From a checkpoint of a small transformer trained on Wikipedia.
Size: 15 layers, 4 heads of 64, MLP 1344 squared ReLU, vocabulary 512, 12.6M parameters.
Architecture: RMSNorm before each block, no biases in attention or MLP, tied embeddings, an embedding shortcut, capped logits.
Training: 348M tokens, 5314 steps.
Each number is 50 + 15 x the weight over its row's rms, rounded and kept within 0 to 99. Layers, rows and columns count from 0. The size before them is the row's rms in percent of the matrix's.

# layer 3 MLP down (transposed), 1344x224, rms 0.0441, rows 942-1048, columns 160-191
103:42 52 62 50 55 79 70 46 56 56 69 40 53 52 34 54 36 56 47 78 45 49 59 37 33 45 56 55 68 57 53 31
106:29 64 62 47 62 62 34 64 42 53 55 30 45 47 65 55 58 45 69 56 34 25 48 59 50 60 47 24 57 52 39 21
102:30 50 34 36 47 62 36 45 69 46 79 53 48 44 71 72 41 36 51 36 52 69 53 32 49 18 69 60 70 58 63 39
102:53 43 37 48 47 52 55 66 32 26 44 40 26 46 59 63 53 66 43 41 59 54 41 62 43 72 34 57 52 30 62 55
096:53 63 49 54 70 45 22 62 50 43 99 43 55 89 55 49 47 70 66 57 38 33 42 57 59 29 36 63 26 36 62 79
100:47 54 52 42 56 50 43 42 47 48 58 93 40 43 40 38 48 51 89 64 52 38 74 48 40 35 55 54 50 42 73 43
102:84 65 56 65 40 47 66 65 35 40 47 64 69 24 49 22 59 48 53 59 62 49 45 63 79 61 33 40 41 30 42 45
100:44 68 60 20 61 48 43 62 33 29 15 41 47 29 36 29 44 50 42 58 51 51 59 33 46 88 59 39 64 51 51 39
101:55 54 80 54 67 51 42 26 38 50 77 47 68 55 37 52 55 37 54 39 40 36 61 31 52 50 86 26 63 16 62 39
107:46 45 72 65 48 59 35 51 37 43 51 25 64 59 31 52 59 66 41 22 38 59 39 56 50 41 63 42 17 52 43 58
095:51 68 60 51 57 57 56 74 48 68 33 45 49 61 49 50 71 50 24 71 33 24 58 63 32 71 50 81 46 65 34 50
106:39 67 66 33 41 81 60 61 43 24 48 64 65 28 60 46 60 29 52 38 42 42 54 66 42 64 44 39 60 72 44 49
099:43 26 42 44 46 33 49 47 64 55 43 66 52 58 47 73 48 40 66 49 52 51 43 54 28 28 30 58 48 68 44 42
102:14 63 53 83 53 30 61 67 07 41 62 61 63 25 49 56 59 60 63 34 29 71 32 39 61 65 48 51 66 67 19 59
101:50 66 54 64 47 61 40 19 53 46 61 48 59 47 63 15 39 19 41 63 54 45 69 62 62 52 33 55 72 48 39 49
096:62 32 54 49 62 31 33 45 23 49 28 61 39 58 38 18 44 61 54 56 64 70 81 48 54 47 77 22 53 45 50 81
094:24 49 35 60 43 80 69 56 37 59 59 47 55 40 43 35 77 43 26 63 54 66 77 67 59 53 55 47 58 55 45 43
103:65 39 67 62 49 66 51 62 61 72 26 12 69 71 39 52 77 71 38 62 60 46 48 36 53 72 29 50 57 40 50 60
108:43 72 51 54 73 34 38 52 68 23 69 29 51 44 45 56 93 48 53 56 33 52 38 63 34 63 40 63 66 54 59 32
092:63 55 43 74 51 31 58 20 66 65 69 49 65 54 57 49 66 71 69 53 49 54 39 65 46 56 48 36 44 64 51 47
099:47 60 37 27 95 44 70 51 48 26 43 44 67 48 50 55 30 23 44 79 23 66 66 54 54 43 77 44 43 54 54 65
106:61 61 41 63 87 57 46 36 78 71 64 62 13 40 64 48 45 49 34 50 49 59 56 53 73 62 43 77 50 53 58 72
094:49 22 55 68 38 49 76 43 44 64 53 22 38 41 55 48 48 52 70 51 76 40 62 39 31 42 33 19 45 56 50 62
092:51 30 34 65 67 49 76 33 56 66 63 56 44 42 46 37 60 39 42 47 47 42 67 53 49 50 48 49 54 34 27 38
096:36 44 64 69 60 80 36 38 57 51 30 61 35 53 34 50 65 37 77 53 59 67 72 62 75 36 65 52 25 84 29 63
105:51 54 69 33 44 65 71 17 43 30 66 64 31 61 47 42 29 35 41 32 24 33 37 55 39 40 52 44 50 54 65 65
099:49 31 57 38 69 36 44 40 42 49 55 36 57 36 35 40 46 61 34 57 54 45 59 40 30 38 60 39 55 64 30 50
095:46 43 71 74 68 75 32 45 26 62 70 68 76 55 76 78 42 56 57 50 63 51 26 53 39 38 34 64 57 74 39 42
098:26 69 44 48 40 47 47 58 41 49 56 45 48 61 42 34 35 54 67 37 60 53 33 41 51 30 53 60 52 50 33 52
104:58 35 60 60 48 57 48 56 41 70 79 40 29 47 44 20 65 62 53 69 72 56 27 66 58 82 51 62 46 60 79 35
103:46 44 66 46 69 52 82 59 44 41 34 29 56 37 47 38 39 40 48 56 33 62 37 48 68 25 34 41 58 54 23 58
101:72 31 84 99 42 39 46 57 25 66 48 51 67 58 69 52 46 72 26 63 27 52 36 58 84 55 24 49 49 43 48 86
101:37 58 47 64 53 56 47 45 35 61 61 46 57 64 62 46 28 70 42 63 36 31 69 79 60 37 40 81 57 48 24 57
095:50 59 17 69 28 52 51 65 43 19 68 47 58 38 60 48 63 36 14 32 34 49 47 73 37 08 36 51 42 49 55 37
096:64 27 55 54 46 68 33 39 43 56 47 60 76 29 26 47 46 49 49 69 30 38 41 54 60 25 83 56 54 32 44 54
101:64 33 73 56 63 53 35 51 24 43 35 44 42 64 61 38 53 50 33 64 10 51 44 30 24 47 57 56 23 48 66 84
092:54 53 31 74 53 46 46 50 53 48 63 66 47 53 60 32 64 29 54 36 52 61 20 48 65 39 44 49 65 54 50 48
104:36 49 64 61 39 61 57 59 87 46 56 44 43 56 46 41 40 39 54 38 66 43 43 52 30 47 53 59 66 44 56 58
097:48 60 45 39 58 46 61 56 50 25 38 54 30 32 57 45 25 28 73 47 47 27 34 52 78 42 36 72 86 62 26 63
106:58 65 41 43 56 38 57 70 48 71 27 41 72 56 62 52 44 43 62 61 47 11 32 56 42 34 43 60 56 53 61 52
106:32 65 46 50 55 40 63 85 54 19 34 52 32 40 40 51 67 77 32 25 46 57 65 22 68 60 48 64 40 38 52 62
100:44 68 34 55 33 42 59 67 55 61 67 74 58 45 48 47 70 39 31 40 35 78 50 39 63 12 48 69 42 50 58 51
098:48 41 43 65 32 25 37 40 25 53 64 47 40 26 71 58 73 34 47 54 65 54 28 70 27 52 67 66 50 40 46 69
095:21 45 55 43 50 49 67 73 52 32 63 41 59 51 43 32 36 51 47 11 42 54 38 38 63 47 44 17 71 56 62 73
096:47 48 24 52 60 35 51 41 42 51 62 30 49 47 35 62 30 79 58 41 17 25 77 41 56 40 58 49 46 17 50 79
103:54 32 44 40 48 54 48 38 49 64 38 40 36 58 18 44 36 72 58 32 53 54 75 43 58 51 32 31 74 32 50 37
103:59 35 60 58 88 44 58 59 60 39 44 65 25 39 38 60 48 83 41 58 44 47 62 49 36 45 53 59 50 51 38 52
103:49 32 63 43 52 38 53 51 31 62 39 60 48 63 44 58 36 48 50 43 47 63 46 32 45 21 43 60 27 55 40 65
100:65 32 50 82 50 38 58 50 52 56 54 56 61 41 06 77 35 27 69 41 66 54 60 53 32 53 52 59 20 55 67 50
104:36 52 46 15 63 36 55 62 55 59 42 86 43 63 52 61 69 57 22 54 43 39 60 40 68 63 47 65 69 54 38 19
097:61 60 49 47 42 34 54 31 79 34 41 70 44 21 47 52 09 46 61 34 55 66 44 47 41 64 65 63 45 33 39 38
091:71 78 48 60 47 46 42 47 53 58 57 39 40 66 17 26 50 56 49 51 41 40 37 77 47 47 48 31 35 34 58 61
103:49 46 23 35 39 51 64 64 62 63 61 47 52 66 30 42 54 42 35 32 64 48 45 37 73 50 58 47 56 32 20 79
106:35 72 52 49 63 36 75 37 60 59 55 53 54 47 59 54 54 50 64 70 34 46 19 46 63 64 36 53 65 48 13 57
101:55 33 43 37 41 37 28 59 40 30 65 16 56 48 40 64 58 49 35 61 41 51 39 47 47 44 38 26 45 52 62 32
096:41 52 40 65 46 46 57 61 38 44 44 38 42 58 34 17 45 64 27 58 25 61 60 51 57 52 38 43 78 54 66 62
097:32 48 49 46 68 70 47 48 57 56 76 60 45 51 59 36 33 68 48 55 86 65 76 42 32 55 47 20 47 62 60 55
106:46 61 44 73 43 60 63 66 38 51 58 45 53 69 70 40 55 50 44 52 48 33 29 49 60 57 21 64 37 50 26 62
105:60 44 59 90 52 60 50 38 51 54 26 38 41 47 43 61 56 54 66 30 57 69 65 62 50 33 57 54 38 58 54 41
098:36 41 43 59 11 44 71 37 77 54 32 79 93 74 76 32 55 74 89 49 16 43 57 35 59 58 20 69 56 46 60 54
096:38 50 53 64 38 67 61 58 50 54 73 59 60 70 60 78 20 58 45 56 63 47 30 63 53 33 69 46 72 48 48 69
097:50 39 48 71 44 48 13 45 29 58 42 33 78 48 55 65 32 78 59 46 57 77 41 57 25 17 78 51 73 57 62 68
099:62 56 34 77 54 48 46 48 40 60 74 42 61 35 61 45 38 39 53 41 58 46 63 42 56 36 87 36 63 48 43 50
093:53 63 57 48 45 46 68 49 57 40 50 64 29 56 52 41 49 39 42 64 55 47 48 71 41 83 41 76 58 41 38 56
095:29 63 75 84 70 86 54 44 54 42 60 36 63 40 57 16 44 51 58 53 56 53 50 59 51 26 46 32 79 38 52 65
095:56 52 45 49 31 59 31 46 50 39 45 41 68 63 76 46 51 74 24 61 68 53 40 38 61 60 44 42 29 28 50 53
103:31 52 57 57 59 43 62 55 57 77 29 70 63 60 55 69 12 73 38 74 65 43 55 28 60 71 49 37 56 46 48 62
093:24 51 82 43 73 46 83 64 82 82 61 66 47 56 56 79 76 41 81 45 44 40 34 57 20 50 39 48 36 62 87 49
100:53 47 47 61 56 32 45 40 32 84 42 50 55 25 52 21 53 67 51 61 44 08 30 59 53 33 66 55 52 62 73 64
099:65 58 75 63 59 45 43 50 73 55 18 28 43 67 37 63 62 72 69 56 41 47 63 72 66 70 59 63 30 51 35 42
097:40 77 39 56 62 65 50 53 51 52 45 69 40 27 65 41 35 34 50 31 34 42 38 44 56 44 39 63 68 51 61 44
102:43 41 59 70 38 46 28 49 63 54 41 33 45 52 15 69 63 40 53 42 34 66 30 21 65 50 38 63 51 45 56 68
099:55 74 37 53 63 40 53 64 33 41 54 46 52 28 38 71 62 40 44 26 62 46 63 41 20 47 62 63 81 27 66 65
096:60 43 51 77 64 58 74 69 37 44 65 86 76 52 61 38 71 73 58 40 54 43 43 64 47 63 44 67 43 31 35 42
102:34 29 55 46 57 52 19 42 57 38 25 11 35 53 28 56 28 69 57 52 53 50 54 48 55 46 50 50 37 43 19 62
094:51 39 35 82 73 34 28 62 60 47 26 49 19 25 54 30 47 34 40 60 19 44 34 27 45 41 26 23 35 21 55 59
102:67 38 38 30 51 55 43 52 45 59 44 67 41 41 65 67 74 38 72 99 48 45 61 28 42 53 27 32 24 70 34 57
099:61 57 72 68 37 71 46 39 38 47 66 41 43 57 47 41 34 57 22 68 40 45 54 52 62 64 49 36 46 52 18 77
097:42 60 45 51 42 82 29 67 44 51 40 45 65 35 45 23 51 56 37 63 69 70 33 61 47 49 84 39 39 58 59 67
099:54 90 53 57 51 48 43 52 38 48 57 33 48 35 41 55 30 27 38 51 53 40 51 45 51 73 39 65 27 73 50 56
102:45 59 34 64 45 45 48 33 56 53 44 74 41 32 40 47 37 53 55 41 43 55 53 65 45 58 38 52 54 38 13 65
099:60 60 59 28 51 54 26 40 52 57 49 60 39 50 37 44 35 81 47 40 66 52 33 55 42 56 52 33 49 39 64 48
101:47 55 53 59 65 50 60 29 30 38 44 62 38 35 58 56 32 50 82 77 38 51 67 31 88 55 38 51 39 27 25 40
103:53 24 41 38 26 96 47 40 37 45 56 66 60 45 43 44 47 40 45 28 68 52 35 33 62 32 45 59 53 58 59 51
101:66 39 43 49 43 55 60 42 71 46 48 74 43 44 45 35 66 36 41 59 29 56 52 77 51 72 45 33 59 43 31 58
100:54 29 60 39 35 41 57 59 43 44 47 62 31 52 56 60 41 56 58 45 40 37 39 50 35 34 53 32 62 68 48 61
102:61 40 43 53 72 54 68 77 79 46 56 49 56 55 61 43 54 50 62 35 56 42 70 66 28 52 67 61 54 76 75 60
100:55 44 37 81 59 47 24 66 34 45 44 44 80 65 43 52 70 61 38 44 59 40 35 75 49 24 29 43 53 34 27 40
095:44 73 61 58 39 50 44 52 34 63 52 46 61 39 24 53 75 52 20 61 63 36 43 62 52 36 47 56 52 61 60 26
110:34 37 46 56 50 36 47 43 52 47 47 64 72 62 48 12 69 34 61 52 65 38 59 62 68 48 21 52 76 36 38 31
105:38 85 27 58 55 59 45 24 29 52 72 50 54 27 72 45 52 37 63 42 48 66 38 49 24 38 51 31 65 25 49 68
105:41 48 66 33 51 63 40 18 42 60 47 57 01 86 62 56 54 54 47 25 36 36 61 51 46 45 31 65 52 58 44 58
101:76 52 57 27 37 50 40 61 62 72 62 58 55 58 75 37 65 44 40 45 43 46 32 64 26 52 43 66 47 57 63 41
090:20 71 40 60 47 26 40 56 51 46 75 38 50 39 51 30 62 69 39 57 59 64 83 60 61 33 43 30 56 34 81 44
104:43 58 76 40 61 72 56 63 61 78 56 34 71 40 53 64 43 48 60 60 25 29 48 20 52 35 66 38 53 16 61 63
098:45 57 51 74 46 35 52 43 47 24 44 36 73 72 54 41 55 45 42 74 40 51 67 42 15 15 60 60 66 81 46 68
096:47 68 49 80 43 24 63 27 49 57 61 22 58 35 32 17 45 41 59 50 43 52 50 81 44 64 30 17 24 21 65 77
105:38 29 65 53 40 44 53 45 39 40 51 67 41 62 26 65 38 68 55 55 36 44 53 39 42 49 49 38 40 63 59 53
105:53 70 71 64 66 53 29 57 30 53 38 40 38 65 60 23 55 60 61 23 62 65 57 59 78 24 33 61 70 51 42 49
099:50 30 44 71 33 56 65 64 58 64 51 65 50 52 46 51 52 57 49 27 63 49 40 49 48 56 51 35 59 56 43 36
105:25 60 10 43 40 59 61 72 41 32 71 65 47 52 53 52 30 34 35 65 25 52 14 68 84 73 58 64 34 48 46 53
100:60 72 51 74 51 51 36 64 68 55 44 57 59 39 38 43 67 12 61 48 64 48 59 35 48 58 28 63 66 56 32 65
103:59 51 76 64 49 80 37 82 43 49 49 74 35 46 63 48 33 39 43 49 59 57 40 45 27 38 48 75 26 67 60 76
095:63 46 10 20 61 40 44 40 53 53 36 41 42 59 30 53 75 58 35 60 35 55 57 47 32 57 82 42 54 56 39 30
098:57 45 19 38 72 62 49 43 67 55 56 72 47 58 27 37 30 74 48 26 43 55 32 40 27 53 53 52 40 37 51 48
095:56 65 55 78 22 76 32 17 34 74 56 55 62 51 68 48 31 54 40 43 51 84 57 63 61 45 51 72 55 57 23 42
101:31 60 48 56 52 63 36 67 28 35 64 47 57 56 61 52 59 65 51 61 56 48 51 53 55 65 53 51 46 27 69 54
# layer 3 MLP up, 1344x224, rms 0.122, rows 943-1049, columns 160-191
105:26 67 44 57 27 32 32 71 70 58 67 48 37 64 55 74 61 44 70 45 59 58 49 24 42 35 75 55 60 36 41 46
108:46 37 42 76 45 60 78 57 86 62 51 57 43 48 31 46 52 38 58 32 84 78 56 45 60 44 66 48 64 64 53 70
096:54 29 68 22 48 54 37 79 75 54 37 67 57 52 48 49 73 43 51 52 54 39 60 60 62 22 84 52 27 87 48 57
094:52 39 51 55 37 78 52 49 59 51 36 55 43 52 44 33 52 32 48 40 56 77 61 57 41 51 42 39 76 46 50 36
097:52 30 43 55 33 54 59 70 55 57 62 59 49 64 36 38 27 49 57 35 69 51 47 21 55 66 46 77 56 15 54 62
104:35 40 27 39 67 76 44 60 53 21 50 40 77 49 43 56 52 56 58 55 32 57 35 35 72 47 60 62 68 49 78 56
102:52 79 57 59 42 69 38 39 25 41 47 82 34 70 87 40 47 40 41 40 75 42 73 50 72 12 37 51 70 39 33 45
101:46 77 71 64 60 66 66 58 57 55 44 72 64 33 20 56 22 51 39 62 63 68 52 53 54 43 84 55 47 52 49 65
104:61 48 46 25 54 61 33 54 68 45 65 53 61 70 59 65 25 40 46 21 52 51 74 41 32 66 41 36 29 46 49 49
098:34 46 24 29 52 68 63 31 22 42 72 52 38 52 56 59 43 45 99 25 49 60 55 36 46 57 41 79 66 17 34 62
120:38 47 50 56 60 65 67 62 65 53 58 71 43 51 60 41 47 79 69 61 40 41 43 48 51 73 35 68 64 68 74 56
101:50 61 51 53 52 51 73 71 29 37 53 63 37 72 66 85 71 60 40 23 62 53 49 35 54 81 41 63 59 47 42 54
110:59 25 63 55 58 63 42 29 41 82 24 65 43 66 52 76 36 65 48 51 46 38 65 27 46 53 66 54 23 46 48 42
101:66 78 49 45 36 46 52 71 31 34 41 68 45 72 57 33 73 43 46 50 42 47 43 48 58 63 16 59 56 51 56 31
092:79 37 40 66 38 60 50 27 28 48 39 83 60 47 85 40 35 64 51 30 55 69 49 32 52 80 61 44 49 11 62 72
095:72 70 72 41 39 61 53 51 56 39 31 24 52 55 43 54 42 62 37 56 83 33 52 63 34 07 32 54 53 52 59 54
097:43 26 55 14 37 55 34 44 39 47 54 40 36 61 37 47 64 63 59 49 37 92 36 66 64 64 70 57 39 66 66 48
106:70 60 58 40 59 47 49 39 38 75 35 67 56 58 21 56 49 62 40 48 73 26 32 49 28 56 52 46 45 37 63 78
100:53 40 66 44 43 32 54 59 34 32 76 50 38 59 61 33 45 18 33 22 70 50 69 57 42 43 23 57 41 47 55 52
100:32 57 51 35 74 24 53 44 86 60 59 56 80 28 69 19 83 36 68 59 28 48 34 47 50 54 57 48 35 59 34 66
114:45 67 54 55 64 79 65 73 47 46 34 53 12 64 60 90 73 45 64 34 80 56 88 28 70 68 52 53 71 49 47 51
086:59 48 45 42 49 60 31 71 59 65 64 66 55 51 46 47 65 69 49 26 52 52 44 43 60 50 43 62 25 56 43 64
098:79 44 60 65 33 71 18 54 47 25 24 45 79 66 33 48 39 52 68 42 44 70 56 53 48 40 64 73 80 61 41 59
095:36 59 33 20 36 35 48 69 66 40 52 75 59 47 56 31 64 51 40 47 63 68 63 70 22 12 33 46 57 41 61 47
112:18 29 69 62 58 60 49 40 78 61 51 61 48 75 53 56 55 54 40 43 31 60 43 26 75 46 19 37 62 38 60 43
101:72 42 45 47 17 70 36 68 50 60 51 53 40 43 59 72 37 72 66 50 53 33 53 53 32 61 31 45 44 28 61 66
094:20 40 55 46 45 44 63 42 68 37 65 49 36 80 50 35 55 34 58 38 52 37 74 62 81 55 65 50 66 23 59 58
096:35 46 83 79 42 24 24 31 63 48 56 44 65 50 71 42 48 42 57 54 21 52 36 55 62 37 48 54 64 53 59 37
100:39 72 46 48 62 30 54 33 40 61 27 64 66 51 37 59 54 21 53 20 58 54 43 52 14 28 61 72 60 44 48 53
110:53 48 49 45 56 53 41 48 44 51 34 71 46 69 53 49 60 32 20 62 54 29 59 54 37 38 52 34 59 50 66 58
098:56 74 67 66 31 47 37 45 18 57 56 54 37 56 37 55 81 53 46 65 22 88 38 27 49 66 68 58 54 34 76 49
095:28 36 56 46 78 24 46 43 62 39 77 37 54 74 33 52 56 45 77 40 51 53 49 58 55 80 58 57 60 40 84 57
094:36 55 35 60 63 63 32 49 47 45 38 53 60 49 48 38 38 45 56 63 45 44 34 63 65 71 61 44 45 29 69 41
099:28 21 44 62 52 72 46 49 67 29 42 43 42 50 77 25 56 57 50 41 57 62 58 48 62 46 47 37 79 64 33 57
102:39 39 41 50 34 84 24 64 50 38 48 89 48 40 35 33 38 67 31 66 56 56 44 64 57 46 63 47 48 25 38 80
098:59 56 66 45 58 70 42 26 62 35 48 42 63 28 55 75 41 28 64 63 71 40 42 54 51 78 65 44 60 58 74 48
102:48 57 62 22 49 59 58 38 44 45 29 54 59 51 44 32 24 63 48 58 44 56 63 57 32 70 42 74 33 65 62 59
101:68 36 49 32 57 50 54 28 52 34 58 28 49 40 80 51 64 57 29 75 31 38 42 49 44 57 57 44 53 46 77 32
111:85 45 35 37 54 65 44 54 20 41 66 59 44 59 67 24 46 40 34 56 45 80 76 48 63 58 62 29 34 65 59 35
102:48 38 65 53 45 43 62 64 45 54 50 70 19 49 57 50 55 53 34 45 32 33 61 30 46 38 45 40 55 61 89 62
094:42 35 81 48 68 58 58 29 65 56 27 51 53 60 84 77 71 46 56 43 30 73 49 51 70 69 45 24 48 21 20 37
098:53 44 65 46 55 36 72 52 36 67 64 43 44 44 49 53 72 47 58 52 42 26 63 53 67 54 54 42 32 40 68 67
103:45 58 50 50 43 48 56 36 66 26 25 40 40 27 66 54 58 72 46 63 59 66 55 41 47 49 80 50 63 44 47 43
092:52 53 69 52 41 51 72 51 64 82 54 46 29 51 60 47 63 45 63 33 45 46 64 19 26 37 58 42 20 44 60 18
098:57 58 41 63 30 47 58 24 43 46 41 45 32 57 20 59 39 66 60 51 35 36 59 85 68 48 49 69 54 52 46 51
101:56 34 42 66 54 51 38 58 45 64 46 35 31 55 57 59 59 40 45 29 26 64 25 81 27 36 56 38 50 46 83 50
107:30 45 66 53 45 51 52 65 64 38 51 49 47 52 63 50 47 36 67 36 44 58 25 40 66 57 62 45 31 63 50 45
102:36 64 53 62 65 39 54 51 49 39 43 50 61 66 56 35 75 55 52 63 76 44 52 63 55 46 64 35 39 42 57 41
102:52 41 52 42 64 64 42 64 67 65 29 23 59 47 22 49 45 50 36 47 44 69 68 28 70 26 47 45 50 66 40 50
096:55 18 28 67 56 35 49 69 58 56 63 50 52 67 52 29 62 61 45 41 50 53 37 68 71 60 45 29 76 69 77 80
087:28 61 36 60 73 69 40 39 43 43 55 66 42 62 40 29 47 47 59 37 56 51 66 53 66 41 58 38 50 22 50 19
101:47 58 36 41 65 43 86 45 71 34 45 47 49 45 60 31 33 60 46 47 35 22 59 44 23 35 12 50 58 59 51 70
110:54 47 66 60 58 53 48 35 45 51 83 64 44 26 54 42 49 39 46 55 35 60 50 58 68 64 22 57 53 22 36 32
096:26 63 37 45 77 55 53 57 66 57 47 64 33 34 61 22 30 59 57 22 30 44 43 52 37 75 64 67 32 46 38 63
085:66 80 51 51 71 69 32 44 63 36 57 70 41 42 56 56 62 52 81 69 59 58 34 65 57 14 57 82 38 27 54 59
096:68 55 28 74 66 50 28 41 60 53 47 11 61 24 55 69 64 59 53 79 61 45 44 67 61 52 56 32 32 35 43 35
109:21 67 59 40 44 20 48 81 38 39 67 33 43 69 51 51 45 17 42 53 64 34 24 70 36 58 49 60 43 41 47 71
100:32 32 66 37 36 50 51 86 64 32 67 70 66 57 77 38 54 45 32 48 61 37 59 36 47 29 59 62 70 74 41 59
093:78 61 35 57 24 64 44 64 27 35 52 32 21 36 48 58 43 52 31 79 52 41 45 41 46 60 45 57 52 45 67 59
090:68 40 59 62 49 49 47 29 50 42 32 52 34 44 62 44 54 41 64 59 67 35 34 59 71 57 35 57 36 68 62 64
095:39 19 31 51 49 43 32 40 71 33 45 53 63 52 66 29 63 51 38 57 40 29 20 36 54 82 53 40 27 39 65 45
092:65 51 53 62 43 71 35 44 29 72 44 53 50 57 71 50 58 46 56 42 34 39 57 59 21 20 64 33 51 21 71 64
090:59 58 78 77 58 68 55 55 38 56 48 36 54 72 36 74 58 63 62 57 37 64 66 56 57 32 59 41 73 63 63 56
087:74 53 24 45 56 56 77 48 34 51 21 78 44 43 61 59 49 90 38 44 57 33 46 45 37 51 68 50 54 51 42 27
091:62 46 73 61 62 53 55 44 72 59 29 57 62 34 61 46 66 26 58 26 35 55 38 17 30 50 15 62 47 38 42 38
099:56 55 71 25 49 35 25 40 50 52 50 40 32 59 25 51 43 41 53 42 46 59 67 23 84 32 66 49 15 50 54 59
089:55 56 45 33 46 52 25 13 10 51 47 50 54 42 12 52 49 59 17 67 39 38 58 25 37 59 68 52 34 47 69 76
099:46 64 50 54 55 62 48 74 37 48 22 44 87 71 46 55 22 39 58 36 65 54 84 53 21 39 34 59 53 47 36 55
097:44 16 59 39 63 61 55 51 65 62 45 76 65 42 48 54 73 39 54 66 77 41 59 26 57 22 59 69 56 52 46 51
088:60 36 54 73 46 50 55 61 67 50 32 71 38 86 56 57 60 18 18 60 53 48 51 37 63 83 30 62 31 58 45 52
105:47 50 54 59 57 40 78 44 43 34 37 57 31 55 91 86 43 25 59 50 71 43 52 78 30 65 53 32 23 42 66 75
102:31 36 34 45 50 57 48 63 47 21 61 62 32 32 47 62 58 56 35 68 74 48 73 29 54 64 50 57 73 09 44 30
104:72 50 42 42 62 53 62 34 52 39 33 22 68 57 43 54 19 42 77 62 58 28 61 51 60 29 28 37 54 74 56 32
106:50 53 62 53 60 39 52 48 29 52 40 49 61 53 80 91 38 36 32 75 33 20 48 46 60 55 54 24 53 50 69 39
093:60 37 58 24 49 64 52 59 53 57 64 54 46 46 44 58 61 80 90 76 82 76 63 36 55 36 39 53 32 50 42 36
102:40 46 51 53 47 23 45 30 52 26 60 44 59 33 28 22 55 33 62 24 70 55 43 63 56 40 52 58 67 52 69 74
103:32 40 54 63 38 46 42 85 70 47 62 57 67 46 45 45 30 09 40 59 50 62 63 15 52 68 28 84 48 36 76 41
087:66 65 51 64 41 24 39 31 46 43 47 56 51 65 63 51 58 68 59 50 66 29 54 64 56 32 58 51 39 54 68 42
098:12 53 58 41 70 39 58 75 47 74 53 54 57 65 26 32 49 45 39 55 53 35 54 38 55 61 27 58 67 28 43 69
104:29 57 56 40 48 45 41 46 58 38 38 62 64 75 56 37 64 62 70 27 53 47 37 46 58 36 48 36 17 43 94 34
112:37 38 27 41 63 53 46 50 33 19 19 54 49 49 42 45 52 52 66 36 38 55 59 38 54 70 72 60 49 60 48 40
106:62 32 58 58 58 50 37 85 42 46 73 52 41 36 63 49 28 55 37 38 54 43 59 58 44 45 41 44 76 60 38 46
100:59 53 59 45 48 60 35 43 34 57 67 57 49 58 64 20 42 48 56 69 33 37 59 57 25 20 21 55 28 43 44 36
098:52 58 70 43 42 69 67 47 43 36 24 54 25 72 45 62 51 36 50 35 16 19 37 59 48 52 37 25 64 60 39 45
097:49 56 67 39 25 69 40 35 34 50 48 31 48 49 69 54 91 23 60 34 48 39 44 16 39 47 60 47 58 21 69 23
102:50 38 60 34 26 70 38 77 22 63 43 52 67 34 22 42 66 53 34 78 48 63 36 33 39 40 65 25 38 53 36 24
109:41 35 59 17 57 32 38 71 45 58 30 44 58 58 79 59 69 16 46 49 58 38 20 46 33 39 43 76 49 63 50 32
093:39 33 58 52 38 78 27 80 73 62 53 58 48 79 71 41 66 52 62 47 49 72 63 41 48 45 61 44 66 50 47 46
106:59 61 44 50 20 59 49 67 51 54 53 55 35 42 60 43 61 39 55 50 68 62 36 68 47 56 52 36 50 63 29 22
110:73 48 56 32 56 36 51 24 35 68 40 78 38 51 73 74 54 21 52 57 45 37 27 41 65 45 47 72 51 45 36 49
106:37 35 51 38 34 37 60 23 44 55 06 56 63 27 26 56 42 51 51 65 35 39 47 35 22 60 63 44 20 45 63 47
103:53 70 55 50 62 30 51 40 38 37 48 69 33 27 43 68 55 54 42 49 61 57 56 75 64 31 63 57 64 26 53 49
089:69 64 60 53 33 39 55 63 25 34 26 61 51 49 60 49 46 60 64 56 66 34 60 48 16 60 66 39 64 63 83 52
107:43 57 53 49 36 26 30 58 57 36 42 29 35 49 53 25 48 60 35 38 43 63 48 36 58 92 54 61 78 42 31 64
098:39 41 28 43 24 45 70 66 61 35 51 53 38 62 60 57 46 60 47 39 57 56 72 60 54 67 37 40 37 47 53 56
091:61 44 52 44 51 74 52 58 47 33 40 42 54 71 56 35 62 58 56 33 76 50 70 48 15 40 34 64 45 67 43 51
107:49 73 50 35 52 47 31 44 67 45 64 46 78 49 38 75 28 72 62 79 52 59 78 57 71 51 47 46 52 36 49 28
110:47 46 39 46 34 65 55 24 28 42 63 53 38 35 44 60 51 46 53 60 41 25 41 54 23 34 44 38 57 42 52 47
096:62 33 35 45 45 35 75 51 56 54 19 47 59 60 43 33 50 46 63 56 73 52 40 39 45 32 42 39 32 37 69 26
103:76 29 26 61 49 80 49 38 35 59 56 35 61 52 49 64 63 54 36 31 34 66 59 53 31 67 55 67 59 57 43 65
099:38 44 55 56 38 40 57 36 54 79 46 72 39 22 37 64 58 49 78 41 46 41 53 48 58 86 51 60 59 29 32 55
099:30 59 48 55 65 45 38 69 33 46 54 66 82 60 82 79 53 64 78 48 51 45 36 42 48 59 51 51 38 52 64 51
094:76 42 74 43 80 58 48 51 61 31 35 55 35 75 36 29 55 37 48 21 73 60 38 34 80 42 32 67 53 31 23 62
098:68 53 37 56 54 64 48 14 62 62 48 36 31 58 67 62 52 56 33 73 21 35 62 40 64 62 29 51 57 58 68 44
092:59 64 27 19 28 27 68 63 59 45 33 52 33 21 39 50 59 35 50 56 68 65 90 34 54 55 48 63 03 39 69 22
093:54 41 58 55 31 63 47 37 68 43 41 27 39 38 34 49 27 27 54 42 42 48 40 77 43 42 23 32 30 78 54 53
109:66 42 50 47 38 46 39 56 36 41 51 53 44 63 26 54 48 63 31 58 70 55 51 32 35 72 44 63 50 66 68 52